config = dict(
    n_layer=8,
    d_model=256,
    n_head=8,
    n_kv_head=8,
    head_dim=32,
    d_mlp=1024,
    vocab_size=2048,
    activation='quick_gelu',
    norm='rmsnorm',
    norm_place='pre',
    norm_eps=1e-06,
    positions='rope',
    rope_base=91100.0,
    rope_fraction=0.25,
    qk_norm=True,
    attn_scale=0.177,
    bias='none',
    tie_embeddings=True,
    parallel_block=False,
    init='uniform',
    init_std_qkv=0.0189,
    init_std_o=0.0,
    init_std_up=0.0189,
    init_std_down=0.0,
    optimizer='muon_variant',
    lr=0.0109,
    lr_mult_o=1.09,
    lr_mult_up=0.992,
    beta1=0.93,
    lr_head=0.00504,
    warmup_steps=21,
    schedule='wsd',
    decay_fraction=0.848,
    decay_shape='pow',
    final_lr_fraction=0.0,
    batch_tokens=[8192, 16384, 24576],
    seq_len=512,
    doc_mask=True,
    train_tokens=161900000,
    steps=10680,
    dataset='wikipedia_en',
)
Each number is 128 + 24 x the weight over its row's rms, rounded and kept within 0 to 255. Layers, rows and columns count from 0. Numbers have three digits each. The size before them is the row's rms in percent of the matrix's.

# layer 2 attention query, 256x256, rms 0.161, rows 58-80, columns 128-255
108:166125121160175133119082099148103115161170117123169090173109127172130100138132131129121163134113120158107111132141116131156142144123134117106107123068097132135123155125147161134159127144097136112104099148131166147115092146169129132132110122156152123168142134117103145113132141162156167124101124134134092097122111150130100094130143141118136156156158197141128161134130112160146144128096
103:143148105150130128152133154171135156090158114169098138159103137098120140156155122152093173107110146082130105137131123137132140141152101090131134148149139135157120100120101097154151155160122102140151139132135115094143116129145116126107130125149153142085161162093137117155136117125117141107104124116106085114139114136104106134113119161101118144155115117109177115130148112105166149091172
099:134145115123125108088160151112167169109107106157148164137143157127118109160158146181076166124074134126134119151109106124114119153171116126134152156063138174114143121093142141149150151167105089124139096099166146115115118099157119108102110109120149121129136142131086128101093121098132116141194135115126117130127145144130101114107127145119114122123136139128119157095127113154111117150124
097:104135136147164133137126139131141109128145155156140126114131122094113084187143161144119149145102095119109145123117072089077130151127163108140148126123127163113179129084157143125106092116198134112130161097120101185154073119129122156140139144113169145126119089102101112140142122133108135128125132125082079121116115119137126137139109131148171164143138104115135052148175117123133171125115
107:139091113165145105199104126087167104136102090123087088129081127142079114124164136139130130163105132177113092153131111146104119132082141103150122112112081124137133102192130148146161105154101129155137110140108129110148136134125124135127141124115150116088121144128141144111120140168136129100120131143149075140139132132110098121114161115143095125110206114143124097095106117139077152109137
095:157105117096157154124084114133119143134131136155111112153168151135154129137086130125129116115186121123167120129130106096139092151118159143111127142152080155112156104119083124124181105103135101106142117151130131125102111121118089115141092164117148122138109119157146156110116108114141178090106123128129137157138133140123091135162103090174080091119155146177102118105104164150109144132116
081:119177168156136154189146146132093127128111102130156112143110128131137102119114125104128120095154136172105129142120134120102154144119138096148134118121103158172117118101172155073152092154108162088136142115111111147139147090140143117086145098183192071167101124099137127132144084119099139124142118112144149099107123141176117159132128110140185159159139131089132127160094172131152108083129
103:137155126144168154163127134150102156153114099155106113130111123097097122163128135124164113130168132125119106127130142164111108144136139111107124131138154138133095080119121120135109082124069159133148115177094103134108175152109182150135132108167139135145073159101136141140124114135143079164129140119123156121151201088107102139128142127147131143139124139145103091153139131121127066081134
090:141103141165177130101139124157124114138159137114112135155097103154162154154104176126093139151125128105105094124144111133148101131134064168130137102176135149164154131114151097162146122139115127078125134095132078122126129114140112133115136132152105130102102102160146105100107153156138156117135155161124122128093121144129155106088134136132133129155114106148065133145067141168147151148130
101:152104107135145164100155150130116140125135116091128163110126174094100156140090136101098127187144089129131116149171140137119149135152166126155102173147090157154125123181111073090130140124115133118115146126151108137110156130173140104143099097142116112108150099127104154133124128155124127117163101119102129130146108113158120124091114095166132134138120144123201177127145114111149111112135
084:097107129104096133122131142135125141138140136151155135131100118153150137133116136115167114103156098110165087151084142111153068157106171145127146150105125091124158115131125137121153122100082157117125104172123122095122124094088161127147142150137178099124089148129130109149159170064135111146126143127074145108115124143100144122150103162118137146118100110134117133120096133110158111077118
086:113111122108113108125094157097091132099138133168094118131136133079136139154111148123175116151147126102133089122096096106113073143123105149125119129134181123098111095146082143111123124085137112116144102169136148112096104108134153121160133100136138126135142152059115121118124126085179110130094144119084117153112144127084145089102141169134092104083135127127127139135149087128148155110186
095:172130129169152118161153124159182150147081124142103131130111141091111123149177111140107090128140093149089124127172135149076125122117126130154144112149122143113137095149119103152113098103109107125145123115122092159133119141130104133138133144148085156091111119126141127132103095171110120147110170148133132126117123112103124131104141102150133133146109153153107101146124178150100173090146
106:096122055120150118118104127099074143145126131140073124114111099164161133127105098111142202119116142127117090106102098121121121108138142113132086120135131128137148159111122128131143152143101117151174170155118150156118129153165061108139115131128139180110141152138172153121156144115129133112143114144156103123128117112101154113093116141085127142139113083134110132125128114123117125108110
113:105106146141125108130128145146102148114159145124086104144150104129120113141142134146116158109103155147103135122129130105148163130186114153121142183074101073127146156115120082150151120135147111114161149127114125157137121110159164131106151146118134140126165144144160138139132072121113088095114190136149151118120154149136132097121158113116135159109171096134189148136089111109160137134137
121:097169117124153150116115148173162091117125099158135151157162097079111142169157129129132111128099092159137107097142105169130109178121121114123144141090143130144164098135124169129120103121107100088110103109148112131126119069126121143144119148140155137146155141156114134111123139157161115163114135127088140123146196122108180142107141111090129147114162108092146134097148137128122103139130
112:122125120130117136097144110107127186135124152128150158122132096108124136120119147125111135117130131158155115177132149125125128134092177137126135152068182136122128132145129148067120119178144156107093144079105138110147127119118131105131138125133137075149086076135129174145161127171095122132124097140122126146154116114130147115139115150084149140149105131146141161173118154144160116104152
106:149126130122139149086109149138097154115162098142135143163157152128137114061091128092108109155105116148116134145121040130121126113144153086112144130095077115124075123124110091162114120137140113127182079144130123114141116123089134110105119127098175143168105149109146087142123119085128132111113083168115114138111118149122122117150119121127152135098123156094116142129122153154137109128118
101:120146141135121150131114179155119143087095142125166108113143129117118139122117101118152144125121131144145143116135127115128129128124097111109101118092082155145074143126158118111101131085111108123102139156135120141093158127165153143133151107121134114094101133116084149148099145160143134121147131120176106133093144112166171120119118105134134092144120138129172068128127080138162133109108
099:118165139120165178168109117134104104120132121128093114086116134105130144107109123113129129129126179091123156090082118142154145108078095110108167161118147136128146124138130110122143143156167099164107147117082080116151143149147144046121127126137152120150139093113138140093125143106098126128130146158128139151109142133120176095140109118126133107115139101133160129116113131147156132134104
096:117133163130126131130120172108098150096110088130145161118120054132124142182143132132146118149151161143148146123093132155104109113097068142115094130089097093175146122117128141167117092139156155132155112091077087149141185133074103124158141134129146133162139109107122145142096141130157132150097103119140148151127148111108163138108137110094130156169101117092169122156147079103158146101117
105:133127099167071158160097113074140087144096156150117121195116097151122156168180134093133129132120168101139117128146081184090106141151132136149114096093124146137104102130133149092158104067143151099140119160154129148113105139119107142127144142146108095106138121109096172124130105117138156124102150120071171107135121139175138141107130127129123101102133163115113112132141112153182126154082
100:116083116130094155164119101170141108130119126137121136119125142091131125096106144104159156120100081102136123143142131109142153119115117085112122115107155144153175141109092122129133101125111116175092160094085140155114128170120120120123136100178118094140096099166097144185104147115115118109102094105109117140159137156142134136106101105124124097124119151163111104098131163119149132102117
# layer 2 attention key, 256x256, rms 0.157, rows 58-79, columns 128-255
093:132123147191116119137123115149159127129164137128108086109130156091145104136144132107105131087111139114133169125132152129189154120108170165138159135144134119154110135059118136104145097161087110125145127117124117133145148128100127121108127169161118127119130098113128160125106094144134115126114147097105158096165141122154124185129201166089155130128132108125111102144143144114122140144128
114:090124147094103113130142088071151093173105130119143142134129111127107108106129138103112113126136154130156105110171130066118115115124145079152101129122114144122075166170134121105124143106156157117115132173097145131134113126153106108171175167142148117160175110126126142148112158083187126147131149117120138164141158153109127118175141112155137123120139145114113145117116153098140122150149
098:129159112099076183143112143123058104103138131144109110127113126085129139090128087137106106101127136168153148107158098120119103137120187148128128124141159123179151113098145135162129127137164129077086136152119080082133133148161145097162124165110102118122096165137106146148192162102133149138116109150144165169100122119146139078104146104117082133156141146130107099135149108129154120154140
096:112119145114123127094098142096164122107105143140138138116134141168185158137144116111121114175117135123140155079142123110105115155142125154079117161126139125136133098118149131138157164137130106146099137159102090143113155144134077122133107121137127161128107108123124116175147145140090087113094141163112127141161141179109148149133084125104144102106085127139091108092102101133124162171086
101:099133141121120123120147133112114145130117139173115134127108117130110080101185140139117127154152097144102120112139114109128119096110134104134093103133147152144110137118134106146107076180137138155111185140106118164097091108075157119152129132100100094122117122149123099170145141168093147143076091152160144127090149140142126137155134150103104145092089132103101100136100140127100114125107
105:095122165097146131131111125133149150128081156132170179166129135131146099141119148117167172183134111162129097120131120176148104112156105163045127088099165121135068122108137153122080125107190148122132128146168120129138107149129141135114153121155115106129103119121135144129133131166100139151114108127129106130074153151137111147134173167124132096143142134116156143123159135180130090143114
109:158118119115155140143114122124128140114143143090114155105154128145154149149126120114118085189112135127129112113088079107165122171153140153132100120154153147114179139151121110100106127128116139125151122150132125118114160173121097106117141100150119118123102135093100093135146167090156108133145115151121157167153157135112099138108146127124129158120103095154116221111153140153138130121078
110:103119099133104121094122095142130116133173124147130129102174129152154144092139152132172160076101126151162125145157148114129143117135118156101119142137126073139138138124115146127153144116207095171115116094147138108133087121172157097141088179106138159085176126168073130166152147151107128117144149141150128117115103095107129078106104130099116109120144104148134137113151116090109126116151
126:140113145147115109158140151136136154135075156117130115148078113063121091175120083105102099127176131137106155116121153117129116103153136089156164115117133167116134125105152131133095087158076144114122160125116113138124168123096082140119146113127150132169120142094184138107087095125154142137081127144145112112142154159140149152156131132158115144127107126100137071134098130139139099141087
106:155150151130115153166148111122146129119140140153130135122129158141140131133146145138132132120141144085137129105155114129138139123102130136090145072155127153077147149105182142135077123121155140115092114108156133115155118115055114139107170133137149138130095109104109125145093152104150111118100148157163162130122113140094117142171098134152109100135124106108116073125111156152101098146153
089:082152128110130127153126110117087149097102168090134131135149117151135130113149118110077129132148163152113150113119142131107188106102134129137157092128117089149133119133133119094128145171126142125134164104126163129111180106082106114117132147160138130162185094146156106127109121123125122093091149125141116131136139158147095108089107140157118152153106123132095130127128121123108141179080
100:092134080107095129093098098136139122138175143136166124119175155182131154096129169139151154127109133112181107141119130118143159126138142126073115160133133086143132165116114147120169146123183148110133126129149156137182116143156152126134145178116135150101126134160095131138164132120129108097128117133142150152132104104097109118126126124091104137131141107160144181128130093116113124114149
092:123127112103114134150088155097143140157101114125143088116166125187124108116114105118142125119133157112132129110133126114129110121157114103117144085108100164131110128104131150115096120141087145112106155128155146138179141143150116116139202130124151095128082146120103120112129148071175070137128130167166157144141175132113100170115153116110101149121113116120186161117130115129144108116133
099:173124162104120145151126138170112074098147137132110110150143088100147078131113156146112082114130166120109169124117175151135110109120102134147144092145149154115113107160086128148145138168184110115147123126155143129126112126138146148146128122123096114180116109150156118158096111110097100110118180149131117135115149080131104117137108125144170109122136089132125105116130134144131184138121
106:104110120122085116128133158122171093104109108121130148104128148131114093154102106074101085089132120159150157157115152147108127126045101145170122185122138134140125092118154146097135169134131120133135124090160167102130181134133133125132113123116142128141129079142102131136106135109166135108144131149148159089173157128144135099123121166122141113114137101143122136102149141128116152147113
120:130131155153111142129151151147157153094115192134109111096074131152139106152109125134115077144138090121131101106090134124146143067134137116111129106120118113116117132098131110144095124146145165092091128141144135133149142176095152115152125133138144133142108072148144120117133116090138138070120120153101111115129108134160125152125148139110138101162134148100093107108140063165094138129131
107:099144104088107127172141161132155157107145127125144108126100166155108121076153106113167116159151127114110111102132087136153097113103117121127139089152137173138123097108101121128134128133136115094122169132135135143136093121149098162151084133135124174149129198106130113147090125097127144152097129136097157085091124077143076103135137167131136122163171140143172127125133102105128142169169
098:108078117170136118167141108160170081135124147135124136138158099133133139132164131198162125107128130144153101124171193136088139120155091134121156080156106111112102166149155152145158135119125132181087147128076129170091149113123116101125148100144146139131102101101115130085114100141164141165127121106116134129123144133110138153109066132119118136102073164141107112121109114122111155144176
113:116150126104074121117145118096142136124133115138116101118128117122150140128129148120106115091105136107104174140116121129109099156126146127088150157180133130116166094177094151145103120119148144160101125105109115133186135155117119091072113170140141133113169085114166120179124113148175117163143118104120102110089101124107097106110111162102157109119166132105105154125119145095110152127170
102:124088142132166115110188096123136143160105141130107154176154089137109148185111170125113127125102112126101149095126135140139097115146107134142123148122103109120117115126123159094107089142097122138114144128078135142118168122140091190166137120122115112178133151156146078113074113107118182153126137134132144123117094100133083084135125119168094143098115107117136145133133102088080139126139
108:119122098069135148124155127116170147105130168126114140115151119119146143111149159111129141121093192135108140121096124114115162107147169091108174107170160129114095127155102125143155144134105105119118133128179126143140086118121158167097096114098105125105163142107127118108158108165126120121126090137120086118151131137100117086168143127166127121138114169151138133089140131118108051126123
106:074137146118115137079137119150115121115175124120111153071081141099145124134096132101130173096113115099117130112160151103130124115116099130091116089153133123152111108115148087109117133163106103146173094129133152117132179166131146066118104157127143097172124139147126134131117127125078094108139106098179113137136149122121128146116124106130120155135111157144153165117116107158125158084127
# layer 2 attention value, 256x256, rms 0.123, rows 32-63, columns 128-255
102:130169164166144128135133151136115119116129099106115091142190122100114148136109129139126189111101135140091117143154162120174095115119092124102143164129140084148098115150137113113161136160131155140137115133102118174113146124164131129113142149154114179152080127157126145132143140102120075134106133133118123153155145183087088103124097156108084139116127133100114056067120131141134140150105
098:087117073137150135137118134122084118164128150135169127129127149124107146144134146152132129127117143077117141177069144141119159107121110124117145145128114124112078133122127158142120110145116138122175144079151100118084109115056113149150143098143128119131117131116138121148148160102141113094123139153163101125090176131101152135120144162109142147111137134109068077168136121139180175181169
099:129130136159136103139097123157096118159120156139095129170138120156102106093142142184133170126130137136135141137143138117125101143124137131098146161098174153127087160146114045130166126121097124129116126078142128112167155143130148101120144140094145123162122113124156083110149144178139115148125145143112161109128146123080116150099131100070108134116122143095122100120110149124114141099122
105:169156134098135108142083142089137164104101138120120096098121134093124142120136102082113140137118143161131160119144107080129101155127111155148149148143171131143112079141146132126132156127135136126133139177124173137120126183109125140121104133117140098146135127124135140090129109128132121097108095130132130116100184159101143133140165168132136141134140129139153129110132117112083065133161
099:130134114089162145137120121109126112167116101139178107098122129150126131173139160116099149139175075124123152089127119113120151124113118138138081125119130111101097128130135130137156140180151113147111132172128135086099127083153146081083120126098126125123142127115077155123115153103112113175165170121153135146109142139122125117114122151137114117132110111132162128101154182134107138146158
092:110109110131143124153125116113126095143147134087134129148153111119192115115116136108142137116110146147124124152105130173126147091149117150142164156196147108137141114122108130120083166093154114117118141105114130151135107125143136111114154164102149120114180156133061087150157093113137118131136119103103105108112149111116143163118095132128130160138107148114127108128114121105133139101096
099:114132154094123148137096142102127149163093099123155126131165165184088147089126131120118180159125110150140139096122125203200157123152156069130174095134138154143136132142127158115111121127126132087094137098136144114123135121144146165122102148122148100127115122096118135134123145138116109148156131114113142161147125102135142128102142126126140164126104094107135145091087130108133154057127
108:135151124128119102147151138122114107139101111137125139128148134154126119141166157121151113161120126113130108098126099083125142092153140157118139151113101135081139122155093113137089132140153088112178116138094151128134097134064108155140124113100133099152118130086148099141108083169158117149121137128154104164105147079132127168123118180106158181162115112111137136136160142137120094105143
099:137071108135171139185116135126154136140126181109164127145123146150138120106136103106092152158099115131166150177139114127135120153156151123134127136084100149110118155109107134117122141143163127171131140154115112127068163129130138160124108145136108116083142081121131146148126130140082133107136096145135094064144129129141119132133153138123127175114146157116110121134164113116110084114112
096:131137134145133128143139181135119178107134114120118129133095107115121147117102169109168161071121119134102132089145158064125174117110130122122136139097112143146157122158101129125117172113130129122157136156091160128140145124107141097155117125087135134175165171157091124153143143147135126115133125090105149081117137161118149084114172152148109145123152154114128127132141153134179157166152
098:141127117106066135103108175112105113130120122119108136141154106149142130126108131137110170131135127066092130171183124114057137157125134142127112122152155131170095132123141149130106171143128110113107154106153133075081119161132110092136135085077149144104151115126125129126113129133175138082106099117137129183095141106103153092108138100159124133115124101146098121105100146134141125156130
101:133099118095168117127156108147088128143139145128110166125114122141150119084104107137138117082145120122101086125119095150159132154128116175128097129130169115127074134125114115081142115082110074154140125120119081139116149103134146136150163117090165128094141164131114124115168111084154117103111119106124158129121158099131123106118096100127154147165160140162143125135130115117086144117140
098:147111097151108170102146120115120105119136130136123115107118159104157105180118151145155135128133136087132087102135094162078127118087088115105133120122128117157109122124140151154071089144081139091110127131139121122151141147123113094167128101160145141109133162113103099115143113112123147164124106143100135121110109086138140093125096119137123129121120114078126104134097120135153140138128
093:143101120143109114108102090111108087126173126132155137131111103119157100156120149109112146124144152129144092144141095127128154080119137133158156106114145134136156131097110160081118151164099153121131116106133105115157119145095136108115164125092082116149111121102136115117080135117142143112169106142120152147133151123124149158154149123130189147132128157173158101123115144141077124153134
098:119112098125089154133116166126101131150139128123136126130145108112151123147137159116116110125101161108111143130135152150140112137103116133117099100157152133119123123113108095145129079103104140109127146168085145140119108136124120115108129162145095173142094135145117135173177160129154114107127143095163183134122144171117119113137133131102084132134124121095142106122103170133185140128116
099:085098094151088190142146134094110108124183143121141157145125111142150137149124126113135133145107127087137129120107129132177120143156089104109082140137157150157107151165146131143162112118121121086110132149170069101128133121148103115112065116130126126160137150156095154125125099139136174129163159102138149125180117107142146117123144091130134143110119107101137127141123129154139109155111
107:106140164143157142098140068132145139123114139158162134152110150112129104144138151078133198124134152127156174143127161138113155137109123130088151139119151106116153134137138115134097123098116134119181164097129117103109119092091134106155135107145095102130171093128152119174119103134112115090150119144144168103192108150096130091117109159132158162154140108129109108148074164134128127069153
092:138158090077126116130137144115119147159107143123166179147144123118130103137138138127153103135114163137173083109100180138132170127127109144156128191164146110141114125122103067176125173120088109126155153077118130140123160151116104143160132139161145119128113134114094127109102150067155083101096137112097132131133144161113142138148089180153143133129149149153126126119108138126144126154120
099:173143179105125125104167126139115136129123154107130110145100118118143137127137124100106090118161165138114141086149155137114089109118117126190107117148165116126124120140146129089113153125154151103167131106135130147138100154155128130129070076133119143156147159136141148151127143099135122100112119182128133061103115146122133074109110166143147125143132125156121102125151118134123125136106
112:122083069104121183093117129118064122085108147085082113103099124163156129124134148122130094118141138130103158070126126088162103116135105155110114129155155171097130106168155145091122108105103121080123115106128111099119116135150162098105123149164151170147131160111091164144166164123152121125084159126081106148115134108110140107106112097113126140159107158154116132136126082140109166115159
106:110137139128171130139137075139128127098138112147128093125101111102116109148158113131142162131137127169169174100144120134104112135111160149108137120134139137155136118148132152126134170103146113151137117124130099137123184107140107133073135159116104165140090115156104150135119147092151094099096089122058104166129160160107071160093134155118101167118136123154113135125130127124095104094120
093:084142130108150157130130152153104108104136112150106145142139143123132137146152147149131117142166078116124116162089146136156158122139122172126122153125142122113137111155122118071129153152162137126119118093128141133127165153178132129154143136138130129115110140160124136168105085080163146121091145160132117078132136099119129122098152134073154140185109124132157122178138124141154160100144
103:113071079117117124137152135095097135065129168157119135140132089137124103126085112124127125100109108168126108148140139106130113099082107127129106117135124125124111139086119154103111158129093163101151126159067134107106148159125165104107081094158161158118110099170121113144138146132170089140132155120079130152108165136137160142112104134129096119101152126097134138101183173102152107181124
104:129129130152133144123136113081155074129124105100106080119106130143150129161137074097095137115143128113132116172154103083136131154136109099135129056156121122174104122147098125126155098122127149129124122125140103131110152117143154099141109186107107178136117118156152116140076128110148091135156164109102147112131114140139123147113089126119109155107131123100111130139114126103123130082117
096:132125157089149144120123100097129126129122156110132127130125121125107139145166115195131121170162117140126143182101141102121142105124133147102137140064099163113106126132112176097128111135115150096180106115158135118107118144109088154056124103106111154141140154108130107112155165125077122147115073147105075162101114141135111124154100102175157115102139127131112117139148085157146136144096
100:092114132125109134137164074071150165100137101128116133128140116121110092101143139141134116119086125116119117142133096130104144127146158112145081135157085159125127123117112114081179112125089128134180092117121131118113055142118111113146138122150049195094154104129162114130069071127159138133122103137177122143110136142155121129154131163118097140137127130114101129121133132092146134129090
097:156120133082132103138138171128173115130160156166169135142112154131096122138126090108111102143096120122131123101105108147116120102105171156132147162112124092106128140092126152131158115105167092093151102126130118110122132134141128109148125111140130123114166196137114107118116096096133144160100143090132128130126141135159150151117157102121090101146071129114134134092107143139187118124146
105:092128148133170159143154144120144106173140112135134138135137130116134121151136169116134116121122129100135142101129149138112121122120124153101129128136105094109134151145117132121096156122114159113115174118135075096127105140139156116119098179180114146133137125143095087122103091130111145148132120153112121168122175106127125137108104140141105156113115116124130169104191149110148085126094
098:155141115131157150081138119129152132121159155102112103114104159051133112084160096145090127095127119117100086125139132107088111196157087147153093120142131117126117116152114116125097162127129120144160118127153142129130172138106140118138114154104176127168110112113126112154118138109157103104090125151131115136157102117095135118164141134134095110143129127118159137121137100166140132129094
094:133085154107164167131142154080153133105148107145094139112122146126139133121126164129128122130131095141126125126069141056106140099124116132131092086159125154088156098098114145120165106132162086122106129139151122124161115111129158118147115096135125120114103125104100102108121106097136158124081142125089146146163142127147099175082138125163111095089121141159147096140141130175161187122131
098:105128115111085132166148125150102089164138102106133090137132097085108113129119100111123130134153118138132113113120173106188122123060124137129114107146160125120107124107152167106124135157139161119141096125136130134147123152119109131144107151145151173102135156137091113101138139116186144097085130141142137129112148133160117140142054143121160108116077106144128114140136121155145122088121
102:147108134135104138131071131153177158102105089161177103115103147096141153101136122132151128124160094147116102154155145136165084144104124102137093158119101143127134132109118167129105127069123107135112154128120145105116138177107125115121123133096116085106139158102126125109149147121073179156085094130146139119150141121112082164158140129112152129170100096076117159109095100127137154160132
# layer 2 attention output (transposed), 256x256, rms 0.122, rows 32-63, columns 128-255
098:094116134115105182108157165092128118092098156139185158141091122154121085131153171115104086109120106092129094158084147133108147127138153081138119090133085150100099133094127131143116160091100108121123137135108103091121167119114131155119110107129133149088109139122143134109096114114093132148164150092090149113131070141143122173105139112149115092092109087139096127161131134138126112144137
099:156137153155107154114125112189109172111087120138094164150111116093162123138130108138106123127132161115109134123129109121138126121086111091109143073081149090112153094146110113128090151112109108132087122093103098159146166161139153151113133185123112152098108112120138133122104073130134142147148145105096155148140118114138128103133089111122125146102102142113144107088131146110140106097158
104:091156153135148140100145118139128115112139121165171164102113147141128134153128142110107110133143142109136116142075134131144188129124170156110132100085076094127133116129129127104124122127170146113130132173157178147133100099156112142151128124126110120147139128115118165123115144092078143137162106141127143139128117151137086111103118135140110125156138068141096072128155137099140118123154
122:128099123121109151146153142149155075120135077112127148139123117191123122103120173151130128111131155121128064129123124118085098087114159158117084131113124147117134143116128120087190135121116102137117133138095135110113135100118129119133133120111105098190110140181082124108125140118094128136120118139130139105141101135134077124139112062131123080066107161104118124145134142131107131153111
115:080140130144130133128148092048125077099117129115113137142114134123139188117138096185137138122076176130131118118116105166124134137134127129124137149139138079126104102114127152105120123109088139119145062108140113100124122112141158172133129119126129143170121132134151148107147060132166128116147105141100145071116082132134113090174142100157117125123126162153151145138147112123132111132096
091:096107155104130101105086138153142128124114187122137132125109150175093174110126142103111069099111156126142129092105156107124162181150189133139121116103143087121116124134152124098116113140109129146114120132140087120121174146141127132125111116103144145093071124174144134129119137132131141150110150132152181104133128167110111051119158134139128118110110127149129139149137118147127091160151
101:113100123130114103120127134133140149133118110151129157127104133083119148156112109126154084114166151138109090165129127109090146111121121155154148114107110070112074076134127153147158135135167125158165137104104154138139117104129123107104125120151140157102163105155136141119118133122157159131139146099138110097127121159103128120173161102137133136100174146153125081151166126115106133177076
108:156096130153147117115137124133125203143123151098142101158149153129099161085106120100133084132155141142141121101147164125170170105102132122166129128097161168168128154107135131104122128111150117108105137094152119186132180132163134113116163099176119151133146127140138154163160191154100128131172132116125126118133106169148090127122167124109141095111116147095157159136148155116119096111128
105:161142146143113178077119126091148126104132103147132153147116112119130118137132168136144125130196152124144121108097122118140158117128139158087143104078146156118136106164116137133155141152155127140149141092110113117134094115099106118147134146124123111155126168166106105109120102113140093155132170146129135135093166170111126104103089134146145103104130138106122160114094165124120124133151
103:109148152128094154124114146150138093150081162139129176102131147151112126131141104126079121170077115150122150127122130166107129152122107115150149070139109121133120141140134129111121089124132129114107113133141092141165140050162136154137120119142129134121059136106150117128154136142114111099157116122129117118172094146103097139116137145129139134157104117144115159117123122152109128134111
104:135147144103090042158119104142145152109116105128102132135111136115125115064149103143125139110091073088152155123093153121128138127149110116128107120161088123127142118177142115130128168083126167124148103153088143135135146145137144149136113162158107102135079127108106150109137119134098126088140139097124131095156119107144153106116090111099101124142162125136154100173133089140131148139090
100:092138110137175126150067139116128179091163053121155092159107096104114082161118151122137096107112113120185125135152134104137155132129154107142139096152128090118122109136160081168100151124139146086111131129157118110110162130167120131150064141128154135162130145100120126148135104111151096154103147129100111127132099103138140152156125107116109115166110103094119091106107104140127160091180
108:133120134135143052197135160120111149151106136147113100152118129145112145094145101096111107188088127110115146160120159140104129139128132126143134171186123110136103146124134122098113160080109104136091154117097114146136147105161156148120141145139143107111120082106134121133120109108133141087112133108108117130136144155097154141149125130166156149113118141152101180133142120133105120122096
096:113144151101167121156150157129141172122107130190144088149220122145115150111086147188143141133110105167119125099107151143148120155107132156155129120124129115131137141160160117130134162116119141145128096137119151172069128145123107122104139154099099151111132134153165167137185149122142085163087133139117174134091092114114092124108123145130148145147127175138140128114140116127138105120132
098:110104138127137109124088136155094134098129155141112154119108148084171126111149115157148155139119083114124109114116091085094175125066150124151125166109126128143062149123149154138103150148118140109105143049133144138100139140095119148162115130124137111100149139128158127113117081149067156143116152112054137160125101123133133179139135123129121114128132131133091134141103123147132123155121
102:135143115102136125107137144137104135080102132118096134104126125123067111144172117139121128110123136138150170146145101103098143116106102121171168133139091133103123128147103130143114130108157122117093111079152159140131097141138155111108180158132145123115088133128190113174095098118134127110101165079137108142088123097152108121162166112114136140112132109114105135092158084119147180119119
113:180119132125109159159140150099107147145158133164085112134132135118132147136106123125130094097127108133113128114128104128125154165126135134141132109120109201124125145127128154159139124131145131116148159113106147176140133123150149145160144113119133100146124124117116111100148101089119146167135112119129115132118133088124102140137095132115170102094134140066130123123171111123126119134132
099:117140146168160096147128131113120113131141137133139143139142156138120136086094126106144143168126109136133134115096134123111083135122123143155102149103125196123117142146162142127083095136105132162141118164131094147125097161151120132091144117138140105149143135109138132137169181131093141166145111131120107092090166123114127133129147105121119118137125107098127165125127111153122162120143
108:147120147098130154164121125104142106126168124115151151092129171154107103109176113105150174154086122110128127129118122127099142155132125172128146150140119152136075121126105126158134131091073100119117107132076097133115123081112126147113179114140202138123103144118097136076092120146104146113119121106137126099117128131164100128189120119112158134117085134087130152173117140129134119156148
109:118109130174121087147110132176120158111134124148094102132130123121122085116116138158159150131075136105104117127120115112126160101114163097121090147139106066119146122092084103122094122143113131145101178156148122109133126147110112123115142157136145116098116166132142134130134087117152094083064159157129165138146098131132152136143132084118102137147128149112103103130109172139117141101119
110:116136142144106172102122137116149119121142129121155137138165113145104165119118149157117112129158150100103094141130149115139117128149141127123090124098098116101097132086153114109100121176153103151142124133160134124159097129121139141119119101137120144099138137145139117111101150092152128132125173123204135134142080108177138115135123123131125057127141185120150119120091150097146139156155
102:173127125146084100138156076130180159139146202083155148126145147139084125085116115094140151118105186124124165060146131130137182099143103092121117150172119141137102140112132126127123125108130093133128150174094123112112106120132110097140135135122115170093160141108144158115138141136122139126100107121130132117134138136161106100108138110141126130100101155101123152141165104118134130146146
116:112146167139124162098074142124141143097099102100080141139097146147182088168142117145103132150102104073146124113141114145138129187094129144156119127127148107125120107138133102124085083125152112136112127134152088140143132131151101166122184162138137141122077145132117140133131108150090156113122182109101122103101068160132121158133151127161137122114093083137122130104098114177144135117090
103:104131126084114139132112140128105157137123099126137144177161122100093095104157146110136084108116122119127102086114151114102146101127161166134155148110103135113125174106122119117117121122114110086114143150170137084156142085122143128130152145116116119100121100120105133115143144099137161139128118132161111183100096148154122123132163088133145100121130103142109095098101144120133115180147
090:148127153166142093127143161134094147120151171106144145152126127130147148125109122125149133149105119067097150123126120155116100138082124107123155126141131122111145100101121111118147151126131118138144130131150111122128129119144102161152150121068161157115118124076175120146069146099173113117169136129124140094149111106120121153122127134086132127145115092106156158123115155075148095095137
099:096126137136116177083134130172125109122152124185114107146106149138147171155154120124112167153111133088145127161131096153129134163124102171150157116126177100114112146123162120132078107182137145160113137133102129119093137118136145121148108150077137125158122126154098126169129156143102136122144146114138136098147132086103173109094089086144188121146145120106171103122141103139102105117180
097:104117145119140121099107106131114103137149148069124141099126095120138092082128147145141126119127093136145104135132156124156137174097080114169124131129151123144107127101133110135114169151116171127132144135155123090106123161123111079132117126125177105121122105119094186162157138146142132088099113114107105122074152155103153106150099171117135136152115091134147149137140127134124153132106
106:129176094108108094124091128165112124085105186144122106080112133099136108118118122143054097113131115146101129143154099095129166132141103133166151114175105124156127127130142154128118111124190125106112102163159105155128138109192111128162171111105124133081104092124122178108127131137118127082102153093110103119088089160084153110146140077123139125112102136090124125132102129146096145175126
105:159112134150119120160113100096143113149139122128140172147132114131089163139109151131138128157132129115115129098121091107148146136130120101122125186173140114095139123162151128095153088132139082080167175154126138093136130103149101126148164122132149134104149166114156161117141139110103085117100086108129110122146151164111118129148128129133126119145126142117079124134126154111100142091159
097:133161103156114108133094100164132111130097183115065105145167142117103100110100138145143158112079136080155120111174098148141165168137145122141132139117132081124109120094146161102122142118095156118109133102115140098134116111136155152082123119118147156117156122147146121149121141127163124104186118128158136109144121141129134116174147117156166118153126118109105163086133145163144127153125
101:117095089124155120086086150098115137114110145124128167151087131134139156135116159188101126145133143150112149158136104157104176113154132132132161165135132107088128148154142114135086112150084122153137111117129063070091132119115129132110164140133157142093098121185120122155101107132105115137140150140115176122110079103127111102122174093155122130112130114106132152133111123123145121160137
111:111107135119129089107117139130121145120155131085134157116178100144137085144121104131161128091156139150131166131125130099098177128133114124151144167164119128138078155130123132142138123129143131167154130121172152129132126147156131110138127161122141127161126099118095134159115140163142138127172127158153081133131156089131193125109143134068117113116132152138136085132108132102140136053091